From a checkpoint of a small transformer trained on Wikipedia.
Training: a variant of Muon for these matrices, 118M tokens, 7178 steps.
Each number is 128 + 32 x the weight over its row's rms, rounded and kept within 0 to 255. Layers, rows and columns count from 0. Numbers have three digits each. The size before them is the row's rms in percent of the matrix's.

# layer 4 MLP down (transposed), 512x128, rms 0.214, rows 301-334, columns 64-127
093:167101129164152172146150143198148147120136083122164117094102143085082060094150121092073116186080166133100167124207122123137095110114126112123147076113128174090069104136114133085108118158104080
093:135086118126106120123110160055145167158149154122157086077122089065130215057160195145075133111099087130137108118139088114159171166123136131186107133149130131094180126133167143170175121104085127
105:147123139153094184123120152131102129113151116192138155072106155138194109102087171094172165145109134071121147160145125161074123135091043116106087182116099151136187106113117098166173119145110131
102:139157100126104113081134155099062176142095054171100075135079118117142083110103147150119074128149131065136096100087146089109080108136141195166121081112126123164159109160109117150180115141138160
102:139105079114126118151057116155141123137110137105129098127058166113108162159188153177132166089159155139145091097127151061095100147103139106159145110168134136126170163091126110088079066116151119
098:102115185066149147099118182035168112116114138088172077157124126115113127130140092112105184088082145091123144100148115082113071133128118139151127103165066123122151119111135071148138133147088078
098:119124114179088150115049111108121123161103107131144086110104118135116148133164144130094150145164102147115125097062114065142114106101092223159153151086123158137152082115147193146080121104184128
097:109137079085106156116154139149104155109120089118114161129160120134099132139110209117123069130170144158076133160100129112086159194121154140109097123088148148078033081125178143153126119143061104
104:121117178060178135095146168184090139155113138158142122132161099219114072124137128172081128106128118108137234139154145142122180153170148161088088148189127138197134177166125155095068075153155094
098:138122116107116116105143139130142137154121108113114208086185124098196163145131110131146117136102126109124091124102154095129091208147101119090102229184091139161075148081110145129080094140099196
095:127158147118114180166148086094151108162113095142146152111112144101176121090105150135128113111104129073065096098157152102133173093115119069103108150180175102071126126090130097143137137141124112
097:137145135124164059104067119130110143180158128115066148092089100161101147138157073123112096109074140131068127122071146163133126155098145073137088124088102122175118154142137159113129121127163110
100:101129136178151104187082196102095163208120183110149073094178134123103112087171143171098167162142083114174152145115144142149086166169127185130131129091160168149193160192126084158127132063133074
105:118184160091109115171170135166143114135208130150074092173102126138088130162087140156140086189094105099171195123109112132091139225156143181122110138171125125159121095141090134093143135181125067
100:167114112119158151093166215187137109122158089189099146133162116120149140092159115157106139039201076063157112164178072101145136165110113150118121047143149159129116154133110080090120151105120096
093:170124102123135136120073125144165160141093108128119175109105152038089105151127117112080110110134172157101105104089091105139142128129067089147149117098151177115158069134165152101116135135143115
100:142136108162142131115159163111120157141137078196149090129090133159110090086214111119130124072191154117130110092148122133100133201081136108154122107149113172162131131133137128132103032134178102
103:116162144097143112072127167141159126174162146138146156131167120134152091146145193105119108131110105146143144124162155182129115211137126118089174121172108072120094132171127126104137106075138086
106:185133111156192082133098122143163148111219091136110145115117140139111124093166111177143150091130160183101109139125119085166103149169132190084057152106111125183126066126160050067118141160116134
097:091144175162092072105127113127150144165083120146110119137173135165170103095129159136138137116160181102062179184106096109137037125139134125164139180109066122123150093136149132182136086097093101
100:064065108097147053140098119113096119184094117170103041134115111075135105036161112112167155172112164142115114056131109154108180129182098139097109130171115115141103107109134132146152144175119178
096:099117119126076129071120196168114173114111119101054157151136131073097126149141098145165153081120083090148098049143071091153095107104169123180087131093158102168097099168170139106078164125161109
094:132150205134146126121163036165140107119067127204102186138206094115120097113138111115124127176155130159120137136128132134110102082099170080113125085095142131156091166158179138126106083145111136
099:117125136136127114115112136101134151134095103152098123172132142117081140111120087137098163176180092095131161109140124099122120131145079131085107143157112176219163078125123149095199096131076137
095:076117133102142113107125196180091141134124084124161152133080166094168102142134106112177120117096094181083146166156170140152177163150082176101110099134104121185145154110100126157119124138072141
102:131098202088134099057144102206145112145142137142134148219101132147147127119079183088124155134151137125103104139126142078090103148050197152139150110142132100154176132130122123062148133113097091
103:114135157128121118123131116088131145131131159145122126064062146111117114137069131154100097148141164126159139090128109143115174081103144133104123164110174171165147080163142099099133076187161128
094:137133122100118106144153174153126129142133143185132171111180055157124087073152164181173138131105146192124103118102107195117118097044132098133124129057139089133166195133141154142136142122114118
102:106116158081119100090103106093097131125112102153081074166140106190155142132150146177114136178146120121133073119099169119163111142095097125145105164090129158140108041148063119168199154106128090
097:073176100089074095160081125112174138115129127150180130046174160146128183121139103179138118164103152136140076139168109120113123116140078109172133111119172117138116119123090162119170120169125149
102:123102119105175106173146100109145114124086162112156140138090180117139185095019077174106107137121144145128147166107142134162154187143150130093149082111167138165096141131140140131159100107148122
103:139132093135131151160121126113143144127105140174152137074156074163119155138114193083173174097099109159102154163128193102091146101151088112131133136156089150120090158132068130142046124154170127
109:032106139111121093103188105119123128134152176120175126145124117160090161113122137159116165174146129140131103139030095135142136098103166095137067132173089212116100150126091101180146172113100143
097:134118136085144137139176104084110109095154106148130170114204092142098069091158173164136158127167166069080164140074108136090162122124116145097087171139149155113179116111104163145164095099176148
# layer 4 MLP gate, 512x128, rms 0.16, rows 302-334, columns 64-127
101:104099119122133116150155113154087138085106154130049126126153122117147137096144099090137230090099145153162094083106071214135103198169126110120139164110146086122106138099182148118185099138095084
095:126146096097130118104121089050106127129126111126141159167132138093168167138079132176153132083094104129130143159122108119100137151165120178102077174153108106134141138128166169126127135129114088
110:110108157112115155110112067147138144079147127173143111064072088110124113113130151065112105053115139179119159128157147170101134147121128125141160104104063149146149145088148162114150058118100200
104:098120128155136119115126066129228110107157097138135145161146182098118116119123137195084109128135145164124129160115180101104123139088177194104126166196153130121181201092100082157099138126132131
094:158134121166116194134200176141094136107141129092102129172188080146135159118084158172122153120123098142198118089076092112102113119122164142144162191175167104153168129073107124144112100090060157
107:104149145149101089152099116163162130086127127161133141156074221120174144133139096114168153129167131125098211099096161126183141084104180161129191126113143165090204137127103188139082144095165156
102:097114167106157136130168072128106178137105156123146131145102037119151152136141141109122129065128136182109130155139107115068147140104124131201115166160130079178097105142177091094143122082133127
108:166109120154105165172153117088186105114164082092104146066116170109133145105139090114135117095114114155105126154185147110133093020103151188161140205109101084095187161091204172160102128151146123
095:074079145127099144112138154220156115169096071099124139136086117092072143111094101136169056095066101155167160089162096131158113134107134102095147030157102146191145110140203140172147113182107162
096:183153126135076075145068167163116156132082153166127127131101061068147136159139122127182122157144070116094088077101144092126122195200102090180148134109077151129085139078132120101072125097131122
095:071148126115158126157062102125149117180114137143107121116075092098132168121147144156140125123067190176078066157091148145121075129193160126160105093124104145095151188137121103103119087133148059
098:101137113092131127183153077101118174110167202145116120134101100119082108093109118139060115145129071130173110145102142122141103133201122146077118108094139165144132120155143123160074133107208103
097:064145148113164188166140107131132150160126142160114116152107189176148150082080080129172128130161100100117108108182170120109104101154114095140102116128123134122108109141049085108145114151131175
095:121150131099061137093123092147067147113133135100128142122098100177155086147147125110155153177153154100127182172141190122150079093116088095130106098152178138096068139125144118154133115159146105
100:112164120098120108126147166173039116094146110156133159136144121084142079109160174128123145110158158160159129156120129110084137137145127188171113148153096142071120104134110079115126130143108170
102:105106149091102214156151125161149158175116154144152111113183156031129121092105140097086174095197085122093148126121186158146093081125158139154141106096128131131124070188115160141143140153139135
101:103099114065150166084103131162137129154146121161101153176110108094122142111101076134191119116137113105134195141174074152173128151149150188140122178172125134145155149146160126143113106089097142
109:163136084150149133098086128111176130109106161103129138123064056152099135082141114153129110111136076126115094114150139176178086122142075166105126132132165201098100214148151104122064167143140134
100:121091159188134082096155143146152173152140149081108132130063145166094059111105126174127112209125173124120112162148147152090099204183103069202188114165164126153086138138141167130146067146125083
102:113109063149094124193098071102099140086108132096131094185103077181159131183125125170089172105118114121117129148097114173113147157155091192154123129115119085148105144061111086109069118109184168
102:115144090193165138158154097098160110160180130111098145138110093119093084101116146168071043151145177198135142132177127176118078121128146139147121126131134116057168135146108122162099124130179164
098:180107177137166139175178060100192100128108158112165095157122091139081085159096116174169095129121133046126069172153127167151161160096109124113166090091139154160154096152119154117132155127157087
102:124171156152129195082071089118127126160149131086127153140131158184096097089168155135135104116125152171091145071093130099126140078171070136151162088195124095169150137121075105121167057138117137
092:131139098142126109114174177198119154100073157093117149130103131172157124127155111149112154175115059100109093103139143089137149128130122149146088128163168111119179139037112144128138196118121122
102:125187119135083131133175153107073117131122158068099137128189163076121156145121121125153069140139155160157165105091108131091102151113177129119120117081120146117151128131123138118162205170138145
104:206118139130100191141163105096134136110113171127116139121091080184136165162162096123110133135097095132131084153145114110179156149136143117080137086108142128143145139109141185121100110134154140
093:074179116141139122170138097112103157137103186140095092103092155145168193110179131137182089138107088105105216119130107115133160158053164120145101146115108105121114121158137167136147145070111168
099:130102114125112094110120179102067097106165054132141147131093171161185098156109151150141097153057180141140104187115109160135138158131100099092131148164097096180078104126138129103141098116133110
099:071140124159102114155111113123123143126155152096116123143102099141194133148075124069126108111118142153111150115094141121154165155135156094164137177143076069120175167157150134076150192107116147
100:162169162166120165172154160134177073111138114147084133156183104131112075201155151119110163104192138106126085106124133105128166131080117114068137129128128139106129119117134178152101147147150147
099:076081120153119105105093153139066157143125128078129137131042105131151172147103094096144129154028159134132147125126169149131145121185104061105097143074115126080106147123112134113153105093113157
099:112156123107154139116170096141164135124132156170122146083111093124079083164043152166229152123133147075109160147087115105114163138133179121134072128120094085111153167196133153117054162145143102
103:102131038074088146159141100120140084157176119110115083127110127121142074094105085118114166106152100118163097092082120101101142174095150118080179185186125110128113149149103123173180091166098118
# layer 4 MLP up, 512x128, rms 0.157, rows 302-334, columns 64-127
097:116092115089110149108063120190156115155119119151124135143090176140089123165107113144103175126133164118087116129161136175114128113139089175096126116118147059169158062130114178094108146150117183
102:156171158141093176124101128206121125094143126144076122109125108156158078110176159081132094115135137105139171154105152138150149132128103107169153168133096152139162190132098091123175080156112122
102:132151089182170137145117138163140047098170094058126165108145162160102130129109098111132133091137109132094163172127085157133178127048092119103110127128135098133110126150156190103138132150066128
100:145113112120151112119114081108146118134112119139077136144111120106068185129189159146094147109107107079154110135198130083162155100131118070066122112126138134129170113091160124133153121083128172
096:100164064159148158123139096097106167188108155097061149164142157132090146133182095116146125135112087114181083146122129120093194163121136140162111164169179164140155136032107179121113182126094131
109:101134121128138143037120120113145117155112148110101088154156056124073128111158130107108150141126123139175157109120078128096145157166121130088099117158064153164087125101104095135146141121210136
103:148144118168126095087114141083143092094153111073168083134154138168117113153093101138105173163102152154110101084176199185153113127124161126139165150124077150079138145148056161121151127187096121
099:111150119145114132139105089129143167126170082077134191149113154084114138114147154091127107149121155149126132139100115097074132116084127112161143128060137165096130084134161141089087128046162129
094:106094150138053154129226107082136162061131107125137167158058083076094115107090128187109072105117112105119095156168142200125152114132129065088134064088170154147199148146089116100159129131125142
090:152122160193101104121172078043098118176138111087158080118145165137191104073114146152112119116139131094180115129153115118135138081082151122102130142111111161047103088111088130140095072136083087
092:067136186185121129141108117119091155164065117095053144099117130078156095155075088170106165110117110148066116183151157148111150181077127117126127085149101110087143134119141112104106166105120097
100:155145137099064093105138131157126117146113130121139130114131132176167067190090117146204191148163193086071157112148186124107142110067061155152158150084100112142168105125126115113127120122085155
104:107134075109127155092166102088139117119152091078153102114153071072177111105196168100129168097067117174140105106100110092119121151132131089221170115141080126175129121147130096142090166175113101
098:132208105139143151089143163093132119151093119111113092141141111125132166079097152116102090024169032077134090151158113145110104164122112102143137104128183136159135110176155166067127103132133176
096:136125104145157123138166104126149072130191142108137177103119157141084168117127137093119086117077148027100189095153075120143171110097149071128085109111157085138128091178174146137117171150122116
109:164107109112098078165119081052114108115139166109105119089181153125085133082073109145124150128095148088133143138099180155176144126108131192089120163101120111161142191141129098099158148163123165
099:108156133141165124160118111128176127145087174129111128180092102124136174130108163136158114124174098094123134170092152104117160168115061118126125174169180133153081057102105146134148088085159093
109:136144157154093125139114032150116111109144140093089088161151095123106127125128130114155085131103147187107054140176144187146082126195133141145135109097154072150135143124129124123125118132101111
101:068052137126142145102130131105100154098152119100136087106112117140124124059127149103145164161147134091102153148102185179077119124131122088139125079171117141163121129090111147193161095071110134
101:145117157094084072164069094146098171125136154167090097142139149107160110100154119121140061126108114087122112124067205150147121087136107164053155119146127108131111097094167068100132102175143165
097:204119162151108143149129158117100094144173171082087180125136163163121135098111069113099071196147123193153138166138171108118148119084117120151192176086131138112159126141094121143108120133125105
095:141120087105108203148114070132077129053132118055173124159059156134092076185109134200129113097121144096169161102114097132120181130150129089137065138176096122136118168105166182112099170139113115
096:121101137120136124072106086107150158091165133124078121119133121083154120084089118160173091138128115109060127195158123177163116097143094125080134103139138145143142116140048133131166090090107089
095:204111139172128077167208111169130141162119109106107103130164146145125103097135139118140124129167132164070073102143141133162184080057109120145152131120146154090114120132092152122195151178176100
101:110157100167125155123103121092159062177115101085107119133175143155111122180183100178137166187119118106130090142103103117200159119160149121048106142115136158076093071064111125159101110139178183
108:137098133145103138097093113087167125143162141094047053162140133181117085134106236124060129151149156144116099098107125176151121144178099112140104146165087164120103061152110168144177118154153136
097:116116139076120150146175135090109116096098160130213101107107177126110089145154086110147167161073061153168110146103129153152099101158088173097096131137142097065103125099095087113128135126160089
102:119188090142146115150162177106156154065082158090158113190107141079102120070104108142083124122122097175153118128141134099116156158126143128178178135132112110138145161119138147066142137104110138
096:164151105168149132105127070122127079186152147107172097103189145148139110101068145114206124164153130156151157114108089116149134111113125104107165078086167172118143118138114094074188140078143149
105:109135111112141125095122161171138131138168169134129118119110101096078137113129171048147129153126122058170130103173098145111124150122141121176140146167114158096164127143136083087116140135129142
108:105168111137119057190139105141140155167109165177110137071125102144119164146087116148117147173052136196123120120133075100070108147137163145144161133141196202108088166111151145138119104144193113
109:141110093155166122092119129117100116110183133130159109081108117051135150128136105129152123154154155081115198151108081123132198087150189101155033076069112181080178089174138113140124133134142092
097:165152147079066159093110198143193064091117138078107146100072128167170134114113123141107081115122117103135107131114160082106115191132032126132077134145175123124132121149144104112142085107130098